Part of a small language model's weights: vocabulary 16384, gated attention.
Each number is 128 + 24 x the weight over the matrix's rms, rounded and kept within 0 to 255. Layers, rows and columns count from 0. Numbers have three digits each.

# layer 9 attention key, 160x160, rms 0.0727, rows 69-95, columns 0-159
145075126135107103111118146129136120165154123113108136135131124131126100134140128107137133122148125123129133141137108121145133108130136131125133104114125154125098121157131139127113114133135160117121133141097147153127106130113114129148151116124162147137111137127124110140141121109119119137124119127111140132120146108129100117133127141141159123118122147140128109105150149139104136090120119137127124127124142118124117123109076126126117131134107123102136114146127114131150147112138114
163055104127089094080118137124138127131119104117094113129114157131148096143152104126120121125162170116137159146085102115125106107158085110072123116116130175135112128134112147108147104152121145127113143096118158168120155140133086115110124107111122168110100115136097111126161152122133155153111110125132095125126150113135106081170087140128140110088156131182092078108163126127128132111141106139110138127093131129149111143103083147122161095149089145118132129112159077142137133123161101
130101116095110103102153126115124158172134143101098121129138106132141147148138122116112141157127132139158135123168127150111132102114109138125141147128081132160119095165151134154113108099167151113156138171097116161123117119116132124137131162138127150151105199130126134153155151129128150094144132157140130110118117135115107170144118139158139114141115102165148125153105106117127164106126138154183134129120138148131111107148098106126097124118138113093115111114127095142151124134136106
121214189105128133196168134188156158121164200136168146107135106130153117108136133112111157149095086147128111165172189164185180167088192143178142132186105068187173136080194086159135152090154122127157108147130128079161102058088168147170124181130128084117191149140175119166040087094108114116164145128165151086112180176129157195095151141147088182209113110054177172104128120109113151134112141144171063138162115113088111092149193090151106169120222097091137077159063186086117079136155165
098194148126145173180151135127133111096143157129147144117140107121127145124124138131123124128129119127135127129139144114121143154120156127172144144134134111124131147119140113139143158109122100133136097138143101099139121118128141127138137134134134096119156124116150135116107118123124115122126143136132123128140121138127153137089156119119129133146129130076135150119105138147125125138130139125130125131155106133118142122138179117116136136117146118125129130146117160131118119121101157
105174161119162152166143118130144113106141155139166135108125127124120139123123135125126130129124111137129122114134139140129149153115148114167128136128124124136137128103134118128144146132132113134134107132135108092124141111146131117126134140116116101114150123107135142107109115142129109127119149127133145144127110127130142131111144105122113137140120117087138144130104138120118115154112136127136116137151111119128152132140188123127131132120157122131131134135109163122128124141121129
183024085142126070038079129099126126171104083128064123163130174108120074138167118141155108118156189104127169110083073097098072116176067136046103093109137191113069087150087171096113065155087159127098162120106174207101146171151079102067146072122147206131075094138084143127177166150150147148114104134126104135143109110120090074178105164108166072052147166204095061113155138141141146080170114108091190130071166128142143159122040150110148095178051152150100133088180045158146169124138083
159200163143088103227156150155120110131158162120161151075130129165148138083116134103138158143115117162100096180164165136173136121071173142144141149154114104156171161099167097162153148085171128117172091150150108071164111074083142151173109128140102092111139134112180072167100093068078089117165123138148152093072165161161095175087151132148099196174090115101135150107136114109102108130120147134177056153196109088095093079136131106151118163118168107094190103175055200091164058137133153
103206143126141159182150136137146126111140171124171143101146113127120157118107129124127139126114115143131115111149156145137162157112154132178157143154127094134138132121139107139127158119116120133144110134130110099145125103122135143144136140117126095116151141116150135121093109138133112119132139145130132119127130153118136171083155121135119149153114133085140138125120119118126144147106139134131095123154119126098142121141189114142128129128161111135143123136096173122124099134126149
149178157144095106167161154146120126155145143137150132117121131180137113094142133119106136147111121145125137163161147126172161138098153138167136147139111089158177159103132109144132136079166136132150110142142126095151125086111119148167132149139090127117124132110169096176102109100083106105156120129133145095092149151139114172089123134161088174145115115124120147095140115110119094125123122150166108148200137119102089109136097121160114121121127114116143118178104162091166096145131149
124203184134135169186134153128127118108122144142172135085130115134097138100105146136133130140133120143141131132140164118145164143122166158152136130132122096116176136082128072105168131095132107131139087130134094086152115131160119146120130134119106112126159114136139123117126111153134108126134152104133138130129149147148165167081144125132101143130107115079151159120104128142115120152116151129120085129172089126121141140146177105156125127118144081132132103142100153104133099164112113
119040105099132119101137117111108105147147106106072144141138120086133151145134134140125143135151126127133145112119150145080098108148098123130088106141125169119087091158126148117141101112095175124151132158144086153109119183153131144101153133125141151084131107097125141126162167129147143128098139134147129119132101135122087106158123127121173091085123161171124125143130167141115153132130132154105152117116150129171116097140111134109092140105114098149144143080127125162145133126124121
181133109175133087139116127143141115142104114120129132142142143147129085121141156153145115110129142132077107139123121102128115130138125118094152113125124127114165135151102153121116155130113112145155137092161130126126136092113140117135116115132131102140125106162131122131163146095116108136140131118069110132134124140136116143122160124149129169111133150137130133125164124121127130115133133120100111159129108131111137098108150159127144142158122142123140133144103149122114107120128121
126072120095131097156109114153129098179126095118169168139145101127096160116117142132113124137115108126103104152131125156131102122127127151165142137100124140155125119086128133124122170160109155142154122116113113131121141130158114131115140116138096143122198101116144126113144140124132117103134151119113157146143078103130149086164116120149122098145126133147101134157155111128125118130170123176130114127120133124132116118182137160122082134097152153123141166098107139120160142101169105
136115152140128112132124127149126095112146092113120175136111141149133113097125154160128141094140136104102086114128128138136168133137134156121141167132148160106109126084122135126124090131097148137155128151096151122155138119133135143132155157150143137104117090139159151106155106130127129121132179140160145097112126141134138117103128111116149148090118116163152138145139136145142119146154165133148102163113131099108144095143093130153121124115154143154162122150121138157129121123118122
140144166121105112132117147120143126113155110126172101112142127161136141115152133114142166128082110115127137134143153134159132141123159144135145106133091105138169114115127107121136138103150131125111097115115118109172107120132120135143121120127096125113143135106183145121113126141114108125142122135115136132127109157174124140102164163140081184148117139127127144148131120137081135106106096102148093141160127112136100139112137166148123158142149118106134111146101121117132098145124133
128116135117141109147148144127153162140094131104102163140164144130100096128118161130126111145109142128112128099129122150116152087136130145128136152120130120135128141181095136121128117130156111116148120135096157180120139127137131135134127123144125156128119121144092120125136149120140136089146152125147111103106127115143156142120119148109134116116117116154127111134143080126134124117111168138172123105126145143108158096136133150156112137124134147137133128104111118142152109155126127
126152133183117173145129117148133141111176150142155145122124146171142100129111117098139116108150139150082098152132127101138157147085158145087119149139171130132129121129146099141158121128125113124110134130140123148150109091121172120137128128111135087172101130138125073129139081143165107124139123104166114121140179134096134138077134106102131150132154113117172146111088166118135146136124143111118123149144135128117164143117112111134155139143158120114117114139161120101112120133100154
154187130154142131127142142087139141110128161165100107109129124128152099153135133153145156144074144121144174112156132118078125146144121120167137082137123097131162101126142117134105142111144144146120132129111112114106122101107136132146116114118118085143109157130125143155105148134110152116113116146094118120137127142161135181081165139109134160149075147105153142104110109140103126123101127099123121122162139136117128112113117090120119162179111140134129137151110119108104127138106163
109115101089133107124149108118127124149133104114110118137161135107137155134121134113092124134158124122137157136125120125098141129127100150107114137128128131122126127162128157129105110130118147138127118144149111128128138143150104098105153124143110135116126116130132126114142145142153128127128139134148124122127125144129117129170156131161147140098137122132103098166158125123155144126133144143138159109105123119132147104127139137121084115113124103149138118120122122148136131113151094
174191126167137113135142147104140155120095155145092136144088145142122120079133160139148105114122148148160151133170088102122162118154137123161144113148117085110140185131123120131113119099129086112122124125140131092132178119117117115158137134136116141146102109159120114142164101124113127119125119108097129109122152133148153178126138119132130157175129140128149116110149107122129121126128119108144116125148110153106113112113120097146145145171103135160125118156130139092097134155084124
092092119095143128100134126104132126126121073126111119140146109114106139124138131150124103138149153136160136111133104154101143106156097129132132102114135120131104128182129116097135116153102108131121151119138112153102118149132108115117151122156141161119133103130113162141163171141132149134126155109142085136129120129093142120166116124112143090116136132140109115122134114137141136152125125114084180107133116156153151146115162128111123114102122124150094148103169114125117173133118136
123101131137109099121100121157101092137131105108139130118098106127114145153113094098123101123117110098118104105093139159136129139138151115109109164144141142126105165121133130139143141175124141111116125125123132118141142139122112125104119123129140152119157107121121136100126099114120109133136123136116153149126111100121129037167114144133119095106158137174085123135154147096134104104120141141141122148078099118130138153122117162122129096097122156168154143150148132143135122110166102
159105148138136148142127149097112113107124077149119137094119108110089132086110151153122131115122142118152157125135123108087132119163151142153119124122148121103117098160100142112141096122125105119143118117127101119148118162147094130099155106144096155132121071115152152137171155121120133095109118124082147125137109113159127161108124132127151121120110160131115145132141109175141144143163166090124120109145113122147126141139107114149118135136092075147131135131121110126114122135110106
142173119151132123139161119132118150138131129157108109120137153119151117121135136125132148123153129124100141135164130120105085138133108141115125097130098119154171088126133131137143156118128118155130136127137114102151121103128145122131111126117130110137126143138153108145124111127141125146123127130092109133140150150135128164097170125147123196163142123104143137134126137120111130136130127108124121094156121142133103087117154136110128155170137096113144125140092145122131120131122137
145086153109125124132114129150149127123159096095152165095116101150132143126121127181117130157085150123120121099122150147156153111131148146143148176086143115161098084163144124132137145117145149137152136128105107139129071106095122121153126103158110107098128162088117128113151181116094111080165189140129144083146108129115128112107108121111093100123082146147109129121105137176120143136119162124169123171145128104144161146134112121106115112103126128106125128128141129115147140121145134
079104137116126160099157110101123165114120081110109127081129101105156145159096130158124133151163136157156147101151142147112138094131088143134131118111138113130084073174120137100151119145151141146108151131107107131114079139115106140120126160144136130140118091144121138126150139142150144081134167138135096103143133131128126154126114124122147093113121141123153102114124094144109163136117134120101143096131126170147113130130138099113115137103126121170097139080153069118116156157119106
# layer 9 attention query, 160x160, rms 0.0721, rows 70-95, columns 0-159
124143112109113098125109148092121122136110119115100129142112131115105104161168135125149127138141141133129134109121122154135127137110100157146124093134138144117151123175121154110126122139107132123120150144102129114120109130167117129104157110130151148108069149150123134124134156136133129128113150106113116166126108122094131114156140131122189113102170130171094087180116150128156120115126114149115150106110124160133123142146114132124118131141117113140097135105164104147135148129132114
086132116159138126094118116168163144121152141143107113103119092110111101144133112159118108113167147141152099128147152126144138142090142115142107121107125136152114103093116139102138154148083117154096147116103167140135130136129137139154134159132122126132141130146110168132153119148103134141147168127170138133122156141147153098146139098137150114135133121131133108104121136138147127190123119140117148127145122131132149131120115109121145122122146149145129153122175101158121155147169109
119140136136156161117132096170153153126131151146153149112125092110116151116103120158116144119093122130127117136130135109142117107135125096124132169132116115129099122105127130134143128149132131121126149091143113152123146137094131121132117138144120126127146118139126132139134129111145158122095122153142146113136148124133136112108125103139086115133106134118131144096117096150109150129141130150121116123137123121136129122153121140109142089122127156101138114117130135087120136123122145
143160180136131149186154135144136095101156140131170150130146129175164140106110134107113160111105092166135145138128165135134148126129175116143158172144124109125142160077139090155132135093159134114163089120169141093145122089104143126137122154129103105128162111130160093131083105098119091144147109122132166080106142149135122154090135126147061178151082128079136175107127085100103117122132146103180087158154129097109124121147160143186093136122176110099159104153072154102149093140122149
151154166112125161187158127149127111097161118133176157093143126173161175088113135113128123137071101124115122132163147130138143126112149133152168163154114109140125161047158089145132146090168140140139107143192087105153117096107158115141119137124110093133181104125180094130090120098112113106134112123132130087099165167150122142094117130168046163147099119053153198114101122140114142103119133120161102139166129093121116103167158112165110135114135113096153092170079158102162065156163153
119126126119105099122128145101125106113103123108097104153102143101140109145139133097136108119157129105123130128133118125117138120125118149153107080132133133112168112152118138108111117139123131131105122140103134137112126136139119130115141102124144130134094123136114137143143124122125119131130150102119116156131104124121144119160141151124169115117144124144120094160155150131137112134125120128124151111096135143134130140117143134115126121123119130120110153107135112153131147137121097
111109125141184108103127089162138140138134128172110129122122110147093148109103145129113132120133141117153119115110116128129115096124115118090118144128126126122084114127082147142143091184106144144121173107138128173126132175120141118141153143133150156157119132141086138121173139127168164147092120136117135115149133139091125107150124121102113086113139154144113111131122103145103155111173137126122142104130140147164123126124091158131140111136112152112111128123120133097109153109159120
154171177132149164169139156164127131091171140156180129094140100143178144105095118133130126130067106128115122143155170112183148100108168118138157161150106088141126148071156089124131156100156131115148074126159116116145134107100131135144101140130111097111197135143146092157095111101128109115139141155149146084105169160173125162078135096124083174179093128073138192080133122143105145115118147117148085157172124099109126114142163101164113124131153128110147114150097155088160101133124167
124102143160184108076111077178164169158148117151119148118134111132085130112136136159108139101145131113149137095108108128136110104132113121099093147111141132115097102124086161130156095168097147127102175066161115181135140162140136131150134135129138143145102128092081137113177157139161171164089112146130141114143145121101113089147126100104120079113157137152123098102120092160097148130136130147099140103120122146159126109143090153109153108121118180142114125095158124105115154089153094
144142174115140146126113134130137145175164118113138114122139161113149130102146135149138125108100140127126126094143109119180162135144151112121172130120121135140094130110143129140147104113141139134156123123142128140121159135115114110121061147118136136113150145121123104179142159128113150143123114145154144096090128122139135116108136109096135112142075099086132138092126116158084105149127167129133124145144122125127130106139139115140129133102122124144108135131123136115171107113157115
121127106115099122140134157100099089109115109130114114111122128149120145162125110141142087119146148099121108164138144126124154142084115165170145085116145137141165131106144118121126149117150122140122129152106144101127123075121119141116124145117121111135134129148107128128117093135139110105144127065122124148115137136133147147141137159125143135126135106129129126183163143147172115160130120129106125120128110132112129158127127132151104142168129134138128172126112103168131153138123101
139134098138152096114127090175108151120091138168146130149122126136100151088108140113124193119160134110144117128119140098129108142090136129123126140097154115129116119125102125157095124184141133111132140141144109142112110157113117112108146095149149145155109115139131091089133131120136151148101121145128141126161155112123132123108117155119117094131140142161132142154115104115129141103151091113140131132129142117173115107133117165138148098157124146114136056139105127096111126119131153
162114112106105131139133111154173112141134160084126116113147135076133142106138110189135110141171108100146106157127151125130100148077109121147120058098139080126149130119175138126153112131131118101116127114152085139157142160137113143111094154106099139147149106095123149152144105128082123130089139141094138144150151138157127136137116113152150133151104124148182134129144110141170139147120103107090155139128113121090141118157128120122142113160092127151135133132143110146159147105139113
154119144123096117140155114146162143125127105111114133100149163178118151115113098127144111124115127099121130153114120095092141098074105084113123080150142104133156116158143096123144112125163132136126118153152120130131106120162125130071126146158133130148138102161110093151130155142154138199146118103169140121119124138128125145141137120130112117122114114160088147148151146136132084096146134153092147117146126155156143143108129129139143114129135150152116152141113135119156118150147090
126141142136147119103085107120148141147139147157104138134108138133101099097119126151111149119118159120160119117120106126146118113147130111106159142151166118105091105101099146129156112136120141149125148115124159167126154158075150135149127123143120141148122127143098148155139142127111152135102103163122131108112136114120154088139124081121134075104124124115106102122115132152109119119151169120133122152147129118111122101129114105132136090123153122137112111129132144121114151092134115
164133138141134109136136112176193164108166125118141091110139128100131107117116121137134109167142123120177138088127165105163164118095150149147129070134125133121133124143106130121142169134118149135137140093142107155152110134136167150098133127140134146117149115133131129121147146121120130149111152125155190149156153108140131098126124142134139143149081115165120138138145154099118104129099099123136125129121097120129143106144135104130141129135103167127144114133142121097154118132182132
114135124127136140125141126139066147124124141125150160134100124180140135149101108120115166117100121100112169150096181143150108120185100058097144204119100176105106124141107079143103118115120128127148122185118157118118132152125100112114131120159138108109117132164150134132114147145151124158147147155147100124152139128129105158133137113139053140115122124128115114076127107124126128127127150172131127130111130121160135147111110131148139105104145118079152112125109121124109105135107168
123124151155168114083097141105096143134146161134097128114109148098124118124152139072126134109134097127136140120150091105128133105153157113104122151138107147131105129111120181127085120156098122107118116073139143133120154128119135109147133088135148136162148125144150106108126114114146141146147121128147117109104125144129148099124087123115148105125132139103121116094135135128084140134146145125125124154106127109137122125088137127118161116130110148139127115099117131110101116129086118
107140135134127153129124137139124100123143107149123100148124129111118112118123111137110095127148106105128130068139139099137142136124141146142110089116118112158135151117116109147133151135153119152119138152126122120125135118130124132134102131121133116118116152101104138144104116133102136117109150099091151146129128145160137119138156168131153130136144121160164146146148131159161124134128087137096141111132120137125096147140140145150100124154117138116119151125147114141130157137155117
151138141181175165121134101153181155129164113087154112119174129115131129089165129090132143124135117154125159110128114133163142095126139134128104127110114151142110120164110128124091126125130125133149119093125127126109128126145097127118128145139156137121132144103147111089153145117107161177154110144146123099117084117120143110088101123125133112106148132127117118087139118105090116133114105122124097143128132118157133081100133172096142134090109140112107092099132142082151128113162147
114151132108075143175144145083151103116125114085154115138165143121177099151143130127135091149130121167137150101150113132172134145119131137150112124140146156137163157148140135116098144105137132129138115105124136120128121123116111140141090123088115128101132176099139121113094118144077100121154129115131141140138109113175119127118154142110171145151143120125136134136143165115152120152090127130118102119123102118113121125128186162128118131141139128108120111124125118156111114135136157
096100119111058151160165130131150108100119140116158133124125113135134131103106126153116110145092131116089111127116128140071158140092108146116148102127126094131148132149150112082151112097144113118118124160136114119165110154157128176114130127170119126139105094133090126140126131133115096097103136117103114117152141120142114138119174127134175144147137149131140155170115150105146110092099123093151120109157171144104131116144115112128102136122118063167121141150129139153146132131119133
134132128124125115142138124120133126130156121092112120132177170129130107131174116103144115125126131117136157113138121157161141144084128156114160066133113149153166110129119136139137108117132132127172102143153128123109160104122095132124101154112146123144145147110137090149110148124081134170166122082143127097096125141139133080146121142142179111111103128095083123132142147124140080149118152133085138164138125153120113122105144134143131116113133106160109163142106132156188125109139088
119145114149168099105095131149104137140108136162122133146101121109115134120124127110111160101138136129167133105132119132166118122164131130110119153079144109124085125123097122152095130175120142114121157112135143129099150156108109092142115109110144123125130128125145138129138123106153169154096123154117130092112163127143152110106124132120097098122145134132156098118105071168117170155155137129114148123132105116154113124145122160139125130148099149099142122114132123093082152113109113
123117123118114147116120113122117158118119159098118147098170164179113104140147107152144124122118141109148119145122112135120129152086102112114149091155134113154135098109123136127154124161101135113132122102175119168160136132101151110150122124115086127152148108145122088143130147144132115138162101106152107135158150126134115105175119126146134135132093109117134130119158139099164080133127193154115136166122127126111106161094123107124168101138162133154131103122136109169121103164129113
131140113105102152151144167085089121118117115098125115128157172107154092203133114145140068138126120145111135121170096152148147156165129108127146117131129169142110132128131126152093148106097108138129126144148137101135144074119078111121112103088133127118153148146139145135107137117121110121144126099156115113134129136143142126151121126156144142153124116113127129115119149131165087162113128133112124141145086100127138164120166108135135131137148132092136131127136092167128106141107167
# layer 9 attention value, 160x160, rms 0.0697, rows 64-81, columns 0-159
100108133117130151112099060150140152136148110143125094139220112140116199109142133137125160121146152155146132176122180122134106188167139095121133139120141120141120114118089096159170123153131146114050091115161174113179127131122133123182140128101187138130146131127109083114132123094183121143118119112144085100137114175151091145138082106106113111136121138127159154101153072138159126154133153135117187168084136153172110089129098119152126149077120106141134135127140115136116111093134120
088156137144189123126121141158149158133176093138140087150117115146095158129190174033149162126112133141136092092134123162120140092054141121177112130131131135196098147123108144130140086158059115083089128097084169125150062124130105158103128157100183131161107139132124144101114093174183120134168088111151130112139123091093110135111109092095123125141177144145134171142160149085144159108087125127116121142074155113150130103098142152138131109128170094166087168132131117103164114157117153
209131159138164154133129121159140123116142111079104150062145105131142140120142139132131124127131111145180097135143095155157152095146124110124118114115185121127122138128139130106156080125148100117112139102152145165132140131113125150173147134141123111137108114158121161114164123112152148115118167144119160123135115114165107140155168093117150096104108120153129136142141113138115120145144146150145142106134114170110160096184104087083137146121149156120127172097092135131149129129109087
146122093147137122149163105160124168164158129144113130089105120117123113118185138180116086124125153179139109071153087137120129119155126106122073134159154122142121142148182123095142132154110171140109154151130140097128109111132126113099138141161114109093161129070119122110143084118141128102131171123176171130168119146158128120142118111110151053106134163143148124122119153145138155169131172167081113157145076172118124095103110092085130166107092145194079151137120130088150127082108105
155129087148166106133104131145141165170122131109139199134104150112133152119087109092103088150128122138082142165101124132145168143092116099101098144183144089151119126149103137124169101157095153106166141086141098180118160195133139122075150107087114136156143137148189139121114124113107076099208107109128122184128177139136133137124096169159051117124108110103088127085142124115097117147108141114090107104104185076136164116129133160122151091114070102103157156179137124113136163155193139
159139158121121082105141130109135160135132104119100114139123113117091136052133114190136137098148147119137135093127174097174137160098124085170172138113146121117112159108101080112088153133129166110130113161148119130149168132115087121162130123149132130094147130125111111149138159110126135132101109137118138121108117110134157138157096116115148120117130149134141156138183147192120132127197107168126137147135135069119110119114118150152107149119114152140142094093124113115138103143078133
073143119168161116133124096116126154174175148124164104164113175123137140152127071102130154154130138110100158132117149141137111150116105145122118135162100137147141154108094104140106125126112167173150145164130139113075150164151134179117104137133142154113131145145166158153134126158096117171151141077116096180159098131102156122122097153133106105157173119108105131085142138130143119171147076126105140105110150125124119091082168152118140143114097117103153179152136142107122125125116136
145112181090157067122149169125103126185082173127122128131159118156128104090068044197084129165179147119110115122075165099157099184153115032119153183094077102082091120126068089167142147168092145125151119162218181134145099126093131107166128135132155174104119132046153135172110181095124149091083089214181115100138139123168092143139086122076070107166065134122098161133125077160086095172201147197113179182097127094130149064122124126185122118106052119108100154116095133139136100056141137
109132149147155130123113116083102114151127156172158074166144176121150147134123126149108169115148112146111125102121154120141100136125110122136169142133116140127131146119107121150076158113157121166105110136151149114124190109130157154172102128162156145106124123145136120155139096112083166125149128084137087128145135101094145141111108096140151138171168121092140111136187116152150065146146116104137171094149126131130094104093161136171147122119126140099178147142146169189107150101086120
150119141106105172144138122137168145155146146114116154086124099101112181111111114142144104116123115107120124132134142134086141126115133147141114132171083068153099131128115137094152066133129152103138152149141113159175143157141141186101203158083124125137129076096163163110117087145111094098075091116107137097171139184157168135179121139176125111126155078153110140118153104128130160146118130120097136094134138118148157103127123122085108150050121115120150175136121094084121141170168114
106115122143138125127102128117125134161147148179118114119130130115130171101163134112169097129122132101101089175133148115085128120110113143158145110131056086153161138144121134124121126109137126110128122142100110126152117124184148150096143099119133161159110152139156115139112068142096080135075071081139112113172150157096163156124089178165101149132163136098120117099101143118096163156140141083106136114148147127154125120049114102130116157091118111127142126171141141146097196127113099
114127128159117118113143112145237199136180122095143158121107148154087049125098146129140108080152155193141158103162105160171167122106117131143137092169152133110117188104145137098141112116110156123160163111124115151136132148106154156165127181051086094129119105150140155129153125125125126164152127112133087152099115128121141106141120132129165100129178075135134115089179138095112086090033069161117077088134154119063120147150107159100141160176142140164203194074147133100118045199165092
192127128128192141154102149128141077081152153126125112072079096131137123147116127156162120129113079103138120160117097099152113168165164119104097113174174109130127118125140137099163121145100078096120143070155105098130118137139108125152164148137126128101114118132162152108137135167109124101122167146103161100137160129147134140150200139138157129140124115149154123145109148151096130137149118116097083107116081152154187142171143102076137144104141166121145122111111138130102124094124120
088135106173121114131213085169148166153136144111135111109095136123132128117149078147147066128116203193082136094149136093138120157125123098105118158135103138139109160100119071060145149134074209117115140178151127091110110124201126110120162184140148111094146134098137136129122103106126035143107112123128119197141115157171154104154126145151099070061147139147108147112090154151139156166170118148099113162096085095096108124071103159137094139099077115169118161129132123119127078115158113
146135101123124130123186092117119142152118117120140154090124125182113093144109195150126139113159148153130145114109113147118124156146088096095143154085157140067137117118194135146071126107154144181167118148161160082037088103122153104159108149142109109118134126117094091127107154114113127118135158124153157147099119121173140111121116121114152136125112166105153108129127109153182088121088203132111137132144104152131102113142128087118142120179120124170149147089133184113158141087117111
111120133128130167134131155143103098064118171145149077104129105110122104090118091125144104143109092125198056184110160126146102154159178134112092113160090079086144132148108135156150124144162116124141108133083094147135159149168128150125102140124109160144119134144165133123125150094062123109053147144125111131182127130116121145148165110128094132168163110125125125082140102144105195122101086088081091102139124176134108127130114135104160176109127079123151156145150143171110092082130135
188107146132156110157161174130095111142098160077156137124088145170156089137107113096126103204103118098068129150091109136118124098135097168051110097131109154104137138160157153132117081130106070173214140107121113116038110165163128118102093165152101122150111079121156153135116158141074147140120149161152123153115106141105119136101119138161147125121110161132117145149088163135094130117140148086134088136136127159069174120159156099152156115130115106106115136143118151131150120129176129
100136090143157184149122079169176166101123126087129113120132141112118151151184148127129174160119115144113129180138125093089081108152129132093103126129102152115119060179121111122194152116129133130102161150138119082129117098145120121109150141103188093110128128164142117106129138141170131150113146171118095134154085160150076135127165135116180159128088130146137112105050130106139141128130152141118182140094121165163109078139128086117101126111122094184083107139107128122117129084142135
# layer 9 attention output (transposed), 160x160, rms 0.0967, rows 64-80, columns 0-159
141130142128140087136140147130123109093150132141103126144101153152152153111136114122101124132115134143155100135109102094099152114163139100128119139140102153101146129095099157104134111113095099130083146137113105122073183093094158143120112135118119108125110153142113153150144154132106123128163077165163095092109106194101119136151115116176136174131122152046101104097149126109113109044140180114129123172163132156086129146113118116168094139168131121082138193128181042145117154141091099
146126156122144123129135134132104137082114129125086229144143137129148145134134120131113117152143114134144124121132116113124132140148097125056096135130116179090130152102114148081138128112136129174117075119154103131169082041140126118135100118143135118138133131091100141088066140088082171119159119126145176155126109018130139136116103131168137192117162121153108123103169141119134091060115092127076070173138139151155113137058149116165145167154127106122148116100140132165112134100088119
131126139149093091131111166140116148109150108149145116132132134133089128151099091165123150106105115095130113108188180108130125131087135148151161129133141111105114055129138143118127077126118137111118169151109128105136083109124126148129136141109091131128130123191132087142098125166146141131106101101142132117141172252136135147156088137118102128113105110120134119142121132149144108117143159114117117157112132130163113140136078099148142106136136100138190103135092131148120071114136137
145149133138123117117125124126124123130148134133120146110157135107130152193101119116126112114106032097164152129139135129115144132102139128145181157146119160095092115156138187172139095134166134105121127121158111124111105120096153115138093152122103118115093121186108106134128134113126109106128076121150126135113132194098127177129128163187127088112109104099133105146165163143154161134132168125138093170126161124167095164132118160154119109136136092198137113138096025134113075170116142
132121134112141140131119135119153127113101087124099109138144130140160123148085098146188140108148164102121094107124145143149090123091128104089134111091126129109160121111199163128095108108181101136101095138130112144173078113147127131123141098152154090138147083100092118115169129084162157145145159130112132168138128032165122127138119154123109101097127120174164094086111126142186156204061129134151105126092137159099142133060115144130137187110148119115094104146065045125135163133103097
116130120126122147128147143137153144128216200139135145139135114134103149032144103113083122125154101119109173111154132135083122118109111109152107135134105176134145117126111130159168127111148098148102138107136140114082129213123134126083145162146122123128119130083099121123142135154130152156132129161140072069098138154126125120131179119123137126149143118128125109138096107134131100097101155103113127148202119138113122143133144121101117062109140110114115186082144070103110149083148139
149132130124143121125139133121121114130132143137088154130124153129112113192105124116141113135100148130139155144092086115131119140121122077138125142122117179142169215123125148213100191135203131162065107097089122144133117098132169093127111124139165113147138142068106124085124137075181130131111170135137157163108131069098097146110138141149115104125142137155174114094154127130096162162102130138143106072070118163084139103137149155117119126113154118104098140163095094093141155130144115
126159116129132115127114129131127103126221148165154126149125132139123137000146123117079163106101060127138108126128134143114142130066148131171103128127152127129170100067141172083107125126177083148013168128076138115060158204091172142113138109128117113139129105125135169138173125191150099151139131122132063109134126144095144097148158117170122158086123120112137120159110128107110123175115161109122117194174131171040132090179178102136102129127123152129129167125107000100118129128091124
136125116142134140114120144124124114144178167132115125145111111146127102127139117125141115125121150137130132141090097113134161144133146099148104133126119135123150170127099141187118167129151111138049105103096131135087156142118128113129114122119124156118148158078126146114102136131154119161110146173137131105112141159116074100159144132113111122140151153081122115089108116105100128134123131128148123041121104189077138126146159135107120084136135132119102205134119255070147177155145126
127124138128147136158102106127111126070098080119126169119109137143113144204117122160161161155122174141116143132166136157078140119090139098116145100130110140078159141128152151146151123104161142112093111137137133126177111097126148117111121124145101095154136137098105145094169130131130175129176098132113125114096134172147121159104112105154111102118099139146149129117142101179158126174065128131125115096117137138150106164073153146167134130145119107145137092164123003095150123126133149
122119153128146137128137086135126127112076109120121130134089103134135128206104166118123133151160170177136153136100124140103160121105184106070095149122084127071146176139139164168120135124122127124038075136137125124148149143112153137139111139124104136141144138101142204090163133118090153133179129157121093098101123134131103106096163092153137114141126165130146135151158104133181131152111103127138137023135130127134124164103120140151093139113116141106090125135137089115168169142152132
146126113123128128121139136112099140060118178107084200130146193168126164141140090142099146141095178092114193079134148128116125125125083094110208128123135162121110129134098151171167132112158125150195128100154098134175049111180123094073164146181128096164135109088079040092138136119189155116110163100131184155135150136176149200126121173122106080134139145163111115105095096189151133143097138101129072181125142137184108106104050165120139077131160104153114123153172218116105090093125156
131132155120114133143089153112108141106071060130117082141131122115122129140121141140186153119108093096114099107114122146110104125166121156176162113123127095138096053147135105084122127123155190115174163175115126121132158157144122121134120119114116144126135149180107109132111093129123147144123077092101124133106105199081160141115096133090135135119104128143155179168106121135125149173120112148150126142083168114131120113117134117129149141114128122176132104115061172128146068139160109
151116138126134146118176117128117132088148178154081130102151157122120123159127121105140110117107094107112220134133121132064145113156114109132195132130117180119131173116109173196148142096208117142146111110146117119104134131109168099081094134128157102129127103104117122124159148081131090121155120139139074146070110116088129179072145148178126095119132113112125122131166148138137159130107161108132092203165146154140120145184112162158112149119135099148089132146123000113136094134125111
149146118113119133109142161093111089191214161106150110107173132124116113160131126087088110106096053084141160147138129117144146151081133143149174130125147109145093124115116137155113131158127120113112146107097116138096091162134118120185134163136085102113094119161130085164134144155152060118060127113151120154158155147142110144155147131115115077082149131095134122148113149121108176159171149096117159098104123134182130125180074128120132118129136145143125118107150177134091130153105150
125128167116145118129109106118112135084078120180102137123081139149102118115109143149166144125122244170128120131089088114116121141110120149149112114128073098110141056169140136133106169145107114115113152133115131144159172120123138123121158129145125164128124122118157140143153134144109153137175139103119082102104103244084118134086166129150140122160052166117115156150147106099127177176102108152156152128167163101126114110137144140109128128111116165127098105148125222152128087106157109
126154131104105133114118130137118131162111122139120086114151117123094102100098151117122124128142130120105119134138144130173113157052130176161140136083176087155116141125150132120083138115130147141109171132097139134176057153143133115153163113104130142140153114142181130131128150146149086140085164074099175193139150061120131105125161132105089095097117108187157159160110129138117175199142081149120159095104142106132135084162133124091117171128112170150125037143068126131134063105133106